Weights of a small transformer language model.
Size: 13 layers, 6 heads of 64 (2 for keys and values), MLP 1280 SwiGLU, vocabulary 8192, 30.6M parameters.
Training: 477M tokens, 3637 steps.
Each number is 500 + 25 x the weight over its row's rms, rounded and kept within 0 to 999. Layers, rows and columns count from 0. Numbers have three digits each. The size before them is the row's rms in percent of the matrix's.

# layer 2 MLP down (transposed), 1280x384, rms 0.0642, rows 399-423, columns 192-383
098:513486527530494427512482469535511484473477518490470500517530507513479523506465517497503536492547443492498546527521463511504520482491496484448489486500548494491477481495515519493534503441494472481507501453510496494464481520499481475501490498496510498516456474536512485479434507490493488502461543507581523501518521469500482504499501487481445521503501497479495465525500526534527518533498530518513487557526558496513465460515539456461553531475499528489496479506501477471509506511456476510494496538491539511480486507517522491444487511508476505484524495568504491520537510480439540482
105:475470522461501471487505496493508494554505511509516489516500516512540470530526528491509500473492490510467508485505497534465510498465509469483557489514457487485480476552391528579484529461479540475529495515490482474513502518492518499548510496519476512497518507521467440560510488518523500549491500523486489477528488490495550475520511487490503455498467519556476550439480471522565513533512442498466477520508521498477492460483511507509487499516489498477481467485500463527504479505476499490486523517488470415513514509492456515536513504478487488512471496512478523499508521513469488489
102:471485525516497471512522484506516498507484533491522507501521492512507519524522481532516524550519490511489521519508513472496494489483537472521500507492483505453532511510533495503466472483488485504494511474510513543471512505539527506536542430518522524499462495467482520480483515487478504531508453484511522495534487520509510522463529480506495490545450504510473489497521559486469479517518546550502510491504527493480453518525479494508493487489533489510472493505445498470474512472454507460478515492505479477472512453522512481500515489530507496514537500504471525518517512492551476481
102:494484512486511487464476497527470497502483503465533499542529500512495474540478468500501484496459513475520485497514482484510500502490486467511499485528474474502501451494545521484524534491523513477491482511513467478493534525518491504502493513527524447542510517521485514460501482476541502522468528454512478487513472493499508514469537504556549470503526496529463496529469486493529491501434492503510486532477478508506536494492489532495442503528529432475558500500512499484499474531480465449487506512499478480559460463490473501556515571500505512474507507509500503511479483510471491505
097:493523485497467522522512490521516498477517541459469532495517530459478495491481480509520505488539446521468489551505508484454513463527481456475505488496514507454522547485530478461506529519527476477484484514513476439484472469524486477491488431532472479511467492467494486482506503487475489497480523494492500513516488508488449468485548503505501467469460457485502493487471513511506471457480511524522496525449501506512468484508451448483499540520548513496502504535512473498477562482515507477526489512528510473489490531497499473517470534467479507469516435535495520435510542460514483503
101:518518527513476532491499483509472490556493481471490532513515506463493544448472480507527488491484511519550512495521525524548501471487483499456521504444495480500494471461490444527498488514506483522524484502503530496474537476494515494495474478471488532498479482491501486508486451527505499480509503478522448499484517507513488527475489539515496475486514486530441514506458478523489543490487494482486469484457506449496539532516470498511495481466475487493486491466472509512520523446538527447507554529478494507503455472488502496514513492473514528512540536487508515513471512457500499526
103:512493502516502502513453494506501486517493512525506466462495486508494505485477481442483509501490485491528508512477525509454489505481512505505534524468500482483517472515508485487501530492532486502487508475479508523528520519500519477503511526512574484502550492533577507519497499514495510493462464459528479512519501529472477508507530480521502496499505513539512441470496562560501485514483521494472486467522477500463522532501507521484470477533524554489474502468507511504481511483529508498491499486498513478491484455480461498505494549491572518528485500492453511509506550447537503510
098:538499538511486544482482495517489491502500520482493538462502480483472504490490541529517483451491498524556495473520475449478510477482437479491471490505534533459535489508505484464497484564527538546483495524528498462502497555532542521525502514513462486480496496515507500480495487472510503525485492478505526543438500481456471488499507545502480466439482461510452492535502464509492495521453492503489522522494510505511541520542512502475488502532457501506513465477537485504491522537521523477468531472525520453517497546496495508484486523495472509446442518519509534500492482525497511465
101:487473533527530479542491451493521535486483529515508506516492515508462490500497469474502514491525517530490463521498493474504552499510548534516480506490489491513470492464508487485474477451484482452550486463486487485524493512483495489520443483457505449513516506501458499503516521513504472556514492474520529509520501534519523512496480501462506512510471525512492486537484488455486572520494546515556476520543520535515529511567487499471484489505510516482449526543579488510476498489489466526423526478534475495525479467479494513501481472502549522500477535504548504470528521477461534537
104:470477504483521504504516493466479516549538484478507499490485521494565555513501524543496495506526508504486523468542495479491496491474453534498525511520506487479488489505470483445501513489532511473467455504552494514497512502526488515510496458499516490477531478487546516481501493502496525564513486496503483506488460519483521522497512476494499535496523473481493531512548500450540506478544477475496505480511473536527501509484535549485521515471487484472519464497500518533483483496509483488501511547504522499473510543491549510543466526502507459482470489563516485475524473497540507471
098:481502485509532429536476476469473455549526512518479455447505474511481507507561519534525475504475501487491457486510513534485501501507530460504514494535508481520532538485514539488473520496533490502497510497479468457490498524491457511538563529506486490504500486430499533540515450484476445504485528519522506466462492476501459492535512461447492478493488476526521520475487499458513477503502486518543415474462475486509470485512508485510500536480521489506445510502527526524518498486474529472501502485528481473500517532493495560514497473496491491446465488516527526489448501522469508554
099:547508494472476508489505540478503518492441524520463487504545475522543533507456525506506489542453489467527516505551465528516560496487467478520489540497468460516525473536494508516512485507543452472494517512488513483510485474482484544498509483541501493509517530471508501471487494499504474507488462514461505479500494500507518479503553506534460473477514521465508477515511501538508543468478514459505490514532481470449507529461513531557470517495508480512481509489496525479538481485426473481494469508497495477536460460485498498484480561524543504520514483509499490477475495535513471476
099:537500515474501496470528485497511482525502536495488525476491516498495521545494509474480514508518537477504517491493547504488507511449516523503518489500497502514505520530489479505485499508491505471542492543510538552470490505501485559546496453469527499467483480473512545490502491466512509468477535494485484519491527472498460523499540519456496474507513546487498502534536482458528513462500510510527447486522479452493516455459539508485548484520515467518519466500538508521486498522505501504490500502457509499504508471479487523498496475547492505511506512486480486474518505483549505507
098:483496463494505487491494490504485485483515524527534461462486520537493498483523512508493494477506502444484506520496477526560530517501513529505508542529465520537531506494532475505498492494497484512505505505492473528488524524520534504505488524486498467576586496483480535498483549481528462487509474483509464531493453537497445521504517501498542474486531527489553468506518484532495480487501500450532475468518511476553479452474511489500465540491460528502510508505500508488529485467516495472510497501468528480489482526544483520478502465504508500539532440485486489480524455520499441496
104:509473542484481511491528537561460470472527504495521514511497473550490510509466507519472512487488488496475494491522469481537539519521524488455468509494487507476479466485496482504461552477485526489499499514531494508502474508490524489497491552513464497546519508487518536481544493496528466479451520468523500473553483539471491510456539514491464529433530471510510508469478521567512488503509498518481495525474491510490498530501506512463533533476520497558491505451494526501489489519523474493512509490515530510492467556468493452511514488485510520510544479485489505480509496522482535533
099:529516503501475479487498462498479472526479519514506517493474505526489485521529485495510462480500498553501488475515506541518511472484499483493498472418539505513475536490527541499508474560493470478489498532513475524500484495519535473480502472505472465469535489482517500476479487571479494441479464525520491518494537493510479525508529542484533533532444472494485495486472545518489495469498490481512522496468526547486484510511470479527510505517477521480547468496507519497497485477551540502479510521487467541475480508488494494508476452472511492536471513536511491500491531458504525544
101:467481509543475484457543489468467464519462492528546485487507458458514492493516458542484480497513490520512525500510473512487519506473568544475522483511454495534488529495505486472466531535509458478501528550505500527504496481501482524525509481504426553498513456489483495520476475513537500486480522538531491481504486494472472453499497520493467490541500474456479479512484460481539500465472497511486440506529514477485510524513448515482498471503480501513478528502459480515511463468505494528523518514467495538510498448512510515505442474496506483508483513505471492539501488503488488491
093:508495466482496495494442491485507536462522467534505500483511479510487507515546503526478511502510467522507539525477500509497502488529523469488480507509494526508491488548495528531492487493493494457511468525500482533452501480508527515511527542510452492477477495564502476494515499558500510517523483569514489486487494491528537450501464494487490493490485524497488486475524497504516487498512552492459513504519494470476512494508509541531499546487513481508486516512517498491549477514514490463484496455494461456502577501501495527500469516468464500484539493483531533496477475540518550504
098:525531510526445499531507491515553470488497459478510525540512515475457497510571491504525504461510521508479539532489511527526479500509476499520501496505463518507506494490543484545502480534464523504512535489485481486481517506516530506507482529517462501498527521502476503509498523454527478526518469481518499513523519485474490479497454499535488517480518464475482495505552509529519497513497501462509499523512534509556462520517504485483492542505469464494529516444505478549499513483496465482545513525521491521459519483498525474473503510492515535524461480510494464501516476493495506544
100:503517532498506499518522508519475527474458471496506519493485482532517490480514481511512418503508514482446473462513519487487475513553516486487476478481487532517501489507518539521483509515491496510526475487506534515458494504462556488506480455506482494480502497546518506533510456510470507511500533568483538535519510540476491507484505472463557442514495465482545570487521517504569507509468460525438490471509522482520502510540442528445477485483506525488476505495502490473484522509520489494494523514508510453482477502475488508521521488498487517518499487512494513487515479438500508514
103:489494495497504510530543490558513502493493504481510481528489522499493507521515471499488476489505490523502477494522479486503527539494451490509475452501488517539530518498491479455529490511494484421466498478487486517500500520506517465477524524500499483519520519537497470456509542455496464490493503469512510494487518463499487471533468502477442514473503522500463526533490525492470494466488451522477495452548523537536525474494506533449476506507538547519524470504552484520496521503502514543490448469504556509515460474464570492489513507493471487483506430488516524504506502501453582524
101:511515475518493476494541468462476472470490509482516477505456527514519525499508498475482475479537478489508463473503466506487518496534503498496524475552452468476529474476559517500492519511533458528504529507484525518491457524501552494497523496537483513487532542522503487472497502506495521494509485470467475459470546440481547470492545462444463517512509459499482530504493481480520505456517534547482517479510494511529502473512475535509543449479428463538517534522502500504484507486487482481471513478536487493520498459498520455550513538527512488506495540486515507466461495529500515518
101:453467466522494505477559532493485482499496476530481505489457499460515460455496496473508504487517518483478532507431504534503507491459482487522496520536521507520472486506491549495474514501456493492493462489476549501521468515485535482475483505467494485452507471469517465520505529540520468521522562483463520515512486522501532522479520474483507511513545549473479483473464544472504520502480522531479507533474477471521465532469481504518510534516469504494523538478514529518510475500488506458554460494502478458485492492510520535476487485517481511492511478486550521487500454513513521482
099:505469500491498481518473572520504505545542512451520556491471525477514538509490502534500482482469474513482511510511481496520525489517494514532497520529494480503478468519477525472512445501535453491503525495513478462454538507468538458511519490470506508480526522470505479484521496465523475508506516505489544506498429513512465506510489496486501516483541511471492506463517501549489485508500480507513505505501506502486484496476555468474520517477551481487493495488495525495536531510556488503512528460498497504497472442502505511519496494483482484547480452566490458515505488497520448512
102:491509482506455519496434470465517482478497450529468468484498454494490514478518517512474485498477479509503531491545544531494537488465486500510511503506497537482524534554513521509502478557525477465496511455431476488543465486464506524499532495489486484466483481486498489528513526500503521504498501491510484442500471485500509523482498532467549508501540497514499503440507542472561543442548536488460517466486469497472508481457491501504520500518508540490534516513492497448494500502510501505495527458473505541508526496524520506495506531502494509505536481486514468481491470487511491505
# layer 2 MLP gate, 1280x384, rms 0.0772, rows 400-423, columns 192-383
100:506529488438470533507471485543466492508520475502516528538482507506458457472484507526473539486521504520497489510545504490508500509505494522513481523530539524542499464424507484501474524478531527534521502486494503505510495502492547490493529458473496500481534510498529492460501534537488535531521560547510555470492530485503496506497494490504491546528524488479517513509505498538487521478541532508522478513509476495524460474502461515533493482521483438505479522507485497485478453478465488502494500504535504511488524526500492488478489465501467478499549460520533457461506538538487516552
086:466472500478496518486509460501487508490500533465547474503455513495498506499444479507482457520532507452469485497507501553525521535510491475503464470525512504472530490462517512484541500546507486477532542497464482510521516455523460564476482569478487513525530477496508500499517539486503535526468516473476516485472519446447488535526513500496505505488506526527513536512502507536502492479489485520487504532487495534492507502455544468496518494528504450482497515515474487498502499495502481510538445516486575487503485537505491485502481531475474551471533509500541457531490501500483497478
099:528496505517490493485523476475481473506496516523458494503522504491470546532504520490471539500480462504505495496487525471492484499491499503499452522515473522461541504504518478500490511494484481503502490522528493454503505524461523453499489535442477506460518474528471510490436528513481484496525478453474508474517478479460438482482502513486519484499464519507479505505515484473503481495550474485499497492490510446464504500497543503482512501496491472502454534474486485484513524552499490512487503475460516449508482497560530498495501503443505514424481502483499493489474562525494499521
098:503502495440489499503552525511524500469503518519558464541525491527500488479475481451562487509484511522515487524509505529548494458527482508495524504490481469489442471538504492483505514472434469527513485495481465560505508491477496531491512491517477470514464536545501506509499511519545539462456515484525540490504493515520483496502497479508557483447499491488515519465475504481497507478501512524493503499449508515509536491508482455473485443524496514521509520502501479444501467504497541490459469528507458468468459517475496473451449469532480509512532516505524488488500516489527514526
103:499520504523497473534504510471447535540504466498520482519488501503458531462534457513501494529543511487441500502504480553540489524509487503520516469525532496549537474510483487483452509526518506558551493491471518469522567487446476493516497527516521465489468493500544521492479477511499503498532527502495530491511480489496511520528480491465475548489488548533541503484523495514479516524467480546499489446499491503503505540499508474519473490484526516465495477446529514490530468489510439454512528466488500523504487438480466537469510519502526489447522519436494486474499501465463556489
107:517511490481518446468470545485501487465481519462471530479468531535521501516516521481528478443482530494492502493492476531503525514493507495518501485469499475479451477481478499527485481532520474483499525502543471484539504476472480539506490493510505494487486504502514483466498490483474529514510480487496508465509509475501519456471532457487456498507486501462470484473482482473498505552500504505556480518506494524509507531498527523452491484467508496458519458502486452490517451450494490479473517480468549509497451526490514509481503518494515510503535499462509519523485502486510478497
104:497455483473470536503505529466468502482503491493468501511487498487471496527472488506510484550494526528516529516494521534501511486481536545487522563454478481510515521469466540478499499488492483490499592478500489502481482476501481476490481501499444485497514514481522492479477468484476497472518566477499494509492513494511541463509475476469505516512495491516527493473508483521539486457504455489532486467491489467527476502505440509528477509501524501528480518500493524518539521493485475515476474547490539500480521519524522487502523478516475491494507507499498494528512486487536427521
093:502543516469523499521527468471481541532497516486492520470519470473515487494496490515457528495501546513510503470518482495502483460510500429497446505494521502506535501529475500503502511492492524465495488567534471507499507482533466496499473482494468498523512518482483507496506457465456550463441525474448517493527465490479481464496508526507495521516484487512451490499494505500526473498527472581465499538479488507508504505510498479467494487501488493496520467487460501496492477512505503509497456511496494506495477520527466488558485496528556481466453494511507503466484482522482481513
104:477499525470526509525515522487474486520471454500525522509481479460508499494460528541495477510525475517527483474509533527524506494450473524483490513530515512484514507470511483503478463502494491535443464495481552512550528482476498506489470471445480507469511483493556495509447523502449525506476469516523517469486508510495537505452549448525495561433554555494453513507507502495511504518471514503499469504537516467483506458473491507477516508524516509497498478508533527508533494514484466537462527484501498499521522493471491522499479492525461513521445533542526484509515488519535512534
091:521487506499478471500520504547521470499485471486510518489530505499486522490523479468544455458537526457498534486525518484557501504474461523510481485507515484532536475529486514504522513519480504480498471520505507526450511540468548515484508489482497501521503461470518486486506544501479527515495480483493469524476498526517474502513485522545568472515499487495519478492473511524517504458504531490486517492504518479447491489516508479499515490544528498491529536458396500502510511481517484499528519515485558531480498495480557494447485519482498495473528523538484521474503516493500431477
093:530483532531506501433460461499487522498501479501495545500471494500499510495511499500477463504542509473476496521486536469526455553513485500510540536577513503541544520525501488502476504472496529471491438525451521521524484509492543529505553442490488547487507524459490526533495519486553517478480513487488484484509504508538495527514509496542466512530532521531486437439479510454470480498510452504506474479496550506524477455520501494505543502507535482499540483557500467490449482494540493522495479492522458509507499533482482478500505515479516451493494505481484529554496489492524512512
102:539486525494456506504529532460458475489500499487521525485514534492481483494534495527475528482494485472492530483483528527474519504545505543487557466529525496457498450490467478487496465495491501505455517487450505492512442475507449524489526517490500487490501474444505510496459485538501515556480467473486496528499494543488487468508471497517509521443518477510554484492449516482539528494484515523497523501517515479499559520482498475500487537519520475476506527487523489509497494489537467490504552497547490477458535495504501497503475501507507508517486502484489486505506481504517481502
103:510521467513507515493485482497513556478518468507495510513494465494539485511507487510527504508512501492483491493469461525475501550479450519494491505497469443474514505499500517528497521485493471493495468533469477485514464528517491476505499474530505500486462533510511478441529495512461484516505490520516509514542496484472483522505435455515512508462471511480494533459502509518517527437505515494486548481489493537505509507486451504512455504493485489503529534543496493455460534535536473516512519477511533494525530497485492561539457494522497472489489520487486497578504495543528490517
100:502505511456513504502526545491521456503531530531498476503490525538537491530525507498514477513452528463504501529539483505507525491503484523509511481499518455472536493507498510507473534529553494484501540511466503497495521446488530502532490561486435513511483510475534496502498524495521488485488488481493521511459490521496526505507505528505476490511463485481458512526503501505504486525500519523506507546532472498510485491512514479518481513464476510488491485497479469486527537468532509490487506469501499524470493506483455501498475516473487553527504479514569500477513458539532579543
099:503493472506491493487523484506497497497496500541528532475475490570521471515527512493481493514531489536544524490514517512485512477472493493490490520502527478457519484491496452523451525476455498511505465526548484515468504529524524483479507501500506474492490529493502470467463524489521487507490506465521481494485501537471498486524543528510465516471456469503515528465500535482459495510493551507494498491493498505533488540492504509514495496489529465522474473521513477502509522447519573495508512568465509526453499508490523499528452481495496497493479487527535490512503453501508490554
100:494511501543497531512495463551461410521467453469543483502534547518474503490555527526516479529513527495450547527488508519462483527487484488472552471499478462545515523492518492510522518525496508477507517497498522490495494503484471485495499509495501501510505483454511527527472521478559516518495495517490479502546475501462504481512498497485512536507490531480472473526502477471496500482497496483476504483473523521454491505525501466547490501509485494552529468474500529458495526477490497498503468509495557501551551490476501527471474490533508520491519512509490514478511530507517490486
099:497485470522456503429474457520482514488504523509506483491480521524477510513487471496515485493431485479443534534497485541453528480515463502474512519533484506513506533492555463459514506475495499523521448486502540490467515487530552539482488472513496538523512485479558489499466447486507535505509486475489494483517549472490500550444452506516503481533535500520512520523486504527503531511500462484526546496507507490479455473495494494526443469472502532473496509514505512485493517520508537518511496482500483510509468501516512514516537511513494498527499462528487494509505497523510513521
098:496466504482533544487488504499499471520487498507528506482473508466494538490507525479513460456515495502438508487487510529484485504476504490497482507483497493467515471497528455488504529502472501535499506498488490507460504499441465501486482484495518488487506463516475527497428511501511494459481446462503469494494542488461474498517482493499546471507471522501475510473483425488506490502523520493492491520488488512458543503525502499504500496485514446495514494469490506480539477511487500517499488542536507506469460484504480501554476502496476517435533506480526520496482515509493501518
106:504504556455460497483499510518512456472508557522500516455496516516491505464531464501502487518501537513501511485488489549491516505499472540465447455462525521482479493546510481490503495518499489487489508529485523489511496505475522488475512484500535480454533515507500458516496484527514540482529532513490478511533544511509532433495532495465493498474469496520514544483501487518533471538503490527512524456484559515516527527496491536488459443438510481519533522490474538453481513526504468488501483540445487459496460525520489525518535527508480492497499474508497487484482486468451504523
092:536498539486478508488491522516479470506501510501561519508498500489514508516494512512493464487481510512460473442529492477491491495502498512522491459532497520531520483509503495502509510459469523509473468455514525477488456514456504514512506507464499493459482499475472519512519477498509510503482473516521504478511488495509464532506516512460473470546532481482480475500544540524479528482517515541484476466542541485515462471523458501546491478476479521505519475488482423493493529510494493472505519508510542492474536504493499560522500463535452483505503477527507488498479499516499497522
095:496514507505510445454552443527488487464531493544548484476474492479475478467523490488500482491537538502476493506506504509435498513470502479501502513519455513502542546515516507532490503522503523473494478492499515501491495501512461520465515486556523532530431524487484514489444514450498525495513494478510550479492445480467512528544504522464493487518500502497480497503553469514494476470506483481525497535481446494530536521469481519517525498503503519505522468515472490520556485477491525506500499477521499495459471517504531515518495474464484443484498502555512524483522499502534519479
098:526531485456480540503539489548489506447443511493510475480493491503492474499531487523482464446519472452430448528496463558498504453524504515519498450539488477495491498518511523472471522465508484507510503491492492481522534505488507534516458533500526499482499549479482475541499529499480506529506498503534481502444477495518511515522473513459500518524502502525478545500489507526525488504505469541501494502532498554469497530521504528490547567490518539483464500500523490524501478520460485527447495478488501498485457510476464543504488508483493478474450539509480492484509477531488485481
092:511535505483489526486550493482514505447461436532497505490475540527463512501521470492480520540517520484487509531511460508505507470456520510450447468457514484510453477512473474549489494500477535515502463464489518516489520502497512496482494511485448451532495472499482491541479491508478500514474475474517510478475521512453489497496493515484489478538494475505490473502501490508519475492485524526492524453514497484481485497474506526509518429500458532473462481491517459584495519480521523500455506509475474514497487503465534549490526514496484512518520532438536482484538530473525507498
107:507476493501533495492472506470503510533496532493476509483485465482503506522525493485500497487527492474490460484473485532486493483507523494462508527493510552465513491507482530552474507497523474500499517494503478480503517428534524492500467494490487500492536504503493472526556525483484477456500498514488490475463467487484539538481485515444479531491477490479530482462510504476499485494520556495471508490465485523454531533529539495468513522489499471417533527501459495522529475471517472471488510452515521485551460460507472496520533551530488501493536525498575491499474505474513511479
# layer 2 MLP up, 1280x384, rms 0.0761, rows 400-423, columns 192-383
102:466514486467520493502495530542489504496474484481469504483500468520465522529524517471485567493501515523473470498512507513532521529475466466501510488499499469491473522545478502478517494503445513504477502507538500500489507502513495496521553516524527501474488477498502522483494490546489508477489472492485514502495529503456516493527483437524497512460500521491483485517551461503496529474525531507473561494503527527526541456462494526502484490483491508517497464451504491525509500513516502457508519505452499505537483532541479477520490514512538494486469488496539477478498521514521522534
093:502531525514521495519507481524501498508520535510477503525532460475494533521535508514549484479498466488533472571492502503505500537484492471512454449525472446502504481513506457529510505500481467474483503550471494519504483479493491475478533503524484490477502544463506478479528482517528522491467537486533526487526472502529534455544489479501510518492499522504514535525479527496453499534500467480507548513478505502449506529508501479458514529528520510522516493515562485460554537488493503513453545526516519545512534529466528494489509503521522534565536484491467529475522502551500545517
102:451496483502448480484465474514483538471496513504528571486477478527470529512470532478517475507490497464505516503470441550485483491515477509505472486515519497491525560527511500509494516517478531470493507495454476489452494459479479498507483520538484505511539491508481517467551510506504473540481492489532472470493516521537522516473455484529520493501501526549521472522535499520531517529490511449470476493541461491455478471520520489472495479536495492411512450508482516519444480498483543490516513471472483516516475506516504492490455486515471537512513513509525529468517487529495528511
095:483484530495547532526491503476522488511520484468526489501443514516521491497485506505437479495494498511460508513502536455523488491530527499511483536523507466473496528471500516531520503480512521496483493507469500501529480464515488482552512473496547493463489523494479496542535492547514499474482495571540530522520489523481508479520491483483491559447477466501504459465500483491503472505498511490471528484518528549455522514470520451520498480516478496501484509528524494477498530490517511466512505487533503449484475516528488504489497517475490540486483462492464532475547550488506490485
100:452518492497497519509501491459490515500492520482454525474482521498521514465485481493487533485470513495464475506494517459504517528436480508489499471532525476503509517474515488546472486495526483506503468519530495565523485492504518540543471516536510518510507467495500509518551474518518488532494487482540505529546476447549462521498468499441467456512501514504493499527490524521485524451496461516491514500482492496530529530510502501470462496554530514440512487538507460536484488473491511435514511512431477531485513522490496471488510521485518528458539512503529471470490532495556520474
102:491517505511477550485454510499506445490502528461454486522521479507511511503432478482500486509513468495506537568479536518507498485516549516490527532483505482505468483471481503526487462467533519524473445531491476478520512494490485476491471470503486536476462541497475529516509508474481473528553492523528501518523506491510502471461540504500497539469462519483481486507547500491508512443485487474473497525501529492502520474507497471425497511527501480464498504502519509467539458516471448499526495494519481491485488496518522507499513486477507474517524523472538497509462487554496511515
097:505481492480473451505488503551439481504447490521523485468541509472477517502496506498516506531509481538502460471466490543484523457495537444501549487498494499483466486500514506518521510534488497488535524485523555456454500489488466544532525490507538523502458485524498507485474463498510529462530526499511487489475477520559488459495480481523526469506511481517542519492536483525526545473509499522505476506498456526518476491520475573474485508490515457501499507503485519525480521477524480469494515483463510510577480550507492507501517487481445464511510518455476482500501521488502508512
095:524519542528524459525466471504489459468462486511491544537529554485492518546518483520474500464543501482486476494504507491482477541510485449500523463530520478505483493527521516503469517522463522444530475528523446473532534520466518415476513470516518515501515494490464527516513542527507512482489490520525503485509453492525474463528477529485468492511501498541495500477533533503493527521552517438485501459560503461493530487514499519492483503495524516468518507493510505470492492467472484471477490453521501490519507491473538515514471501512533526492505472512509452513521520455486466505
100:452450532496528501493528497526508529496549546513492466445504493455479442484468511542546532556567517501513476476516536529503543488522526481499452473478525498517505463566537525487506543502514518538522525514460514510503511499508547492478465503520471524508544517545471512485536521521482518512501482482491524509544467514516510504484489519523509463522462471501493486482484483514503467517492506514498485502487561498531506516521528503511473494533511504478513479493516472487503493479480521448541494513480502504499477482518470509508499499491511456534489510548494503511501511530485479483
091:459491482503519499469493536474490516483532524484511467504480502492539464523527480499522542486492542485511482532496522500481499494524489475529504495511492488472513464453485519506522488484595481557516467505488479482508453520498536472461545471519482479495494485488481439513521504519538491478462502517503482526526492506507544493494482491464481519486508501492506540485510508497456506519509532513467459477506501471539478505471496512461516508542462506478479447545555481522504459513551500474469486464544449530521487489521532510495496495506508518476515524541487501492516530535496496496
096:447463525464511511511472527496512498483458488525515497510515488522564458469494558467507531462519487453527500482465527446503499504516527513497538513482538482479503444438505495509478514495477499465502506514491499463478505473515466529508447511521509525543547494511471518456525523474480456529501485472493479468450483473479495486504482473523500481519509498529507506497507484483530517508587516509509467502517509513416468476492470494490477497520519485533487458451498520502474490465487514481552543496569445507460487502501489491530522485446547458501533502492475500490499485491490514506
105:541489528502537459521493527537482525491469478517490495550457526541514450503516468512532494495510531470472486497488495473516477517507521503467533478465541498512528505537482535523476478534507496438485505482521500479549489440478498484494500511502476483497494454495547473482495526479530497495499500486462502534437483485499467486493507437490504533476497489475477492471472451487539475451519514519502575507509537459493505497485568538510474525543489492503512521479505453487547493478527498527517478481486502556459511453512521497510505479471479486480516515535546536537504493539518515475
105:558511497529498471493473466502454454507504502473478514430491482505495492517522553487523520526454487468483492507537487497502495488527466519520511540497503521466536493487512493503528494473485463483533488477505485497504476504544487483486502510524504514499510491486467477458502497486490461518524472506507464525493476506489467526497470496518551497477512513505521482494495531529462502476518471441485482518484502473537508499511491483516491451504445501478529452502515472483500515536533530462521518500517506480510481474484573488520492506483530484470524484496509552546487449533486464487
106:494520495489517478495542489446497534517531549533498495500515537481508504505482508542519496522456506493520500512519510561492497463490477523510532500539532491507528526481516514506528500488511502534498531525499499477485537474510482455502464525455488503465479477490526461496452527504515529465482497502475545516462495497514562495498522548523492508480488535476479533515519495476473487490523506482481478504531475499537468480508492505529507538450516513476526457482525535460510495512477530552481468464511496516493502460482494500504463501467483487489487527473465486505510501470538504517
104:524484502507501505519500485462530519520489509506451477479482491540490504468477516532497498500511503491547503491558510500495504514499498470476528483490517478451485531528486546473460509504483536519489471498502478502457529518541478526485504517541490487485526487513547543516503552519465517485463474514549471475541539487508458506523542496478486512516486498454501511495521497437533471562480505519493524507465524490511485524513504507478489525527514497494477515528488518523491482476501504472490521511486510532538509496489473541445457475484488471506501515479497522482496514488511468520
103:458500489456462550510503476474472509504536543536531556488480501546508567538510519484452449520489506474499504505514471465498499492499507468495515490439487490476513455529531484551501501531477525516520502472462503511523527512491477500501496500555485512497536508542506521499495497512567536511516532513541458515520516470501503559478534507524529517501485521486521528483487554507466493508485491495493497506511488507473497533477519482500491486510509492475451493455478463497512499510514482533513526478491464511533453516480479485563497508498451507486555506564457476514500503498483482517
090:525508514526525509515506520461511479512498503498495546519497516485487513502468552467543479500499544495508489512534528541505480484502552488469511455500510541473506520480435533515535475528447522472452504558497469479482490510453482486542476514510496485559506492485528488455526464505509506468468493484512490541500476503471532490486501538496503499543482483501492482512488472510528525494488490472493462485457501474506461482447524557503531537518540500482492504505537544500493516520465478456518537511467513500504526523487510519484536491498460511530432542433465517510511483517518502474
101:527522450506485471528513498492469493497501488518535477470440524484548501514481465482480530449535477518472502480512479478501443491490515504501546494515535515508505464525495503508506531471542487524450466490521504458510497524493493496551513484518505467506466493480522468458453496526459511523442507551476551507515485507512492502459527497474514538499500436461481488467507496496495454483482464465495543484521458517452515505504476465557534457486482496480512499452540496511547513492488498521461494506493491529487498525499539515512494543500510479493489527516483501522514527498503517508
107:487467551509502500495495514471478507497499498539490500504482487507499499548533477519486467507500530499481497496501506479489532526540526500482476473479520494552517518521494516532534520496518498500520499474508499489486490468524517502475519481494532484515460464492522551464491514447475539557516484493520458492471522516500515504493522535495511515537501482489497490494514515518518515470546489562511494507464527460459513545524465523468527498525514524532459506533494437523480486477485537470478501434509526503523520522462492462520511490508465506488538478515512536491550490483530487520
094:539509552459500511471520539502468501483504496465516511503489506535511525522502528493494528490501485502440508494538522518478511472458451513537470473488482505492469482524553470499531487508471512493509508516488467502505497485488515544529479484487511491497483504506490487489494512454503489497530444496542513475544502489494489513499509495462501509517470456492518525541535549479492540506520499502507477481499484494511461430527518486531496489472498532536541513490546474472521542537462534469485525502483496482430538518440540480511499535519482525497454463498538523526512486548543506461
096:484510496497500504495455496498518487505478464508537491508513505525515491480515543484509504516477451509530540490507505454514518496500445512478502494511515473484433502478509516525471461532515523447487480496500501486497503465506484494498499529505542487520510471489496532566508470533487467509526515515513509495485500456514527477495470446501511466505492529512480522511493486490548517545507477527498524444429478523473527510472507504492538496462527513454474528524527566525470537530501488441494470513477481512489523548446515487462477463557488510528473500508494524517539509510462489488
095:477485517489507453504493518504467489491490478532506504472497474529539465505527465493486509519497436486459478443473467527511509533497453486475526494470504476455484496544532559512477509547496494498517503510544533512526525499503482510516534481477515518483487477505486539486517509523502498505513523498518472432477501473410514501532484463495455486502486537564503551523498480487505510493497483508503473533526455469496452499481506473521546501503496521514487490514534479487482528471458522546452519522476526481527481545486487483484472492527444517535471525521570507515472491507520468496
097:460455519514470445507501523504472473506534494515485542493514510518495521518492508536525534492466488485508493481493523555487517495523471461545533518539467509486505515475522546478533463503531458494500555484523486466519489484508525528482516470513524490484448510539531517490537513496532487463548520518481504513536471514498485502488502481530490529506501580479548460525523498492482499529480509491505457489508498520540477516461491479544524551469546463489533479504499508453508459482521522534504512502519494486536496484468528508486488500489503508487470494506509498521488487502509482502
098:544516497534483473535495562529508524527490475492544513500503471511544518476496539459484482542485481488524505518492530504463512525493536470533529564540485517506534488465507471534465524512499499491495535489493529523506492488511506494498474431556429543486521473504489498527485474504481562550466505477503473527520449490526501515463501511440462512462495515502481492499501562497499529483513550450506490481501487477500514491495539454512497478515473516491511489485528514559505478471512535515543508468485539486557524528519537497491498506496491467503497463467508520477491524519487466454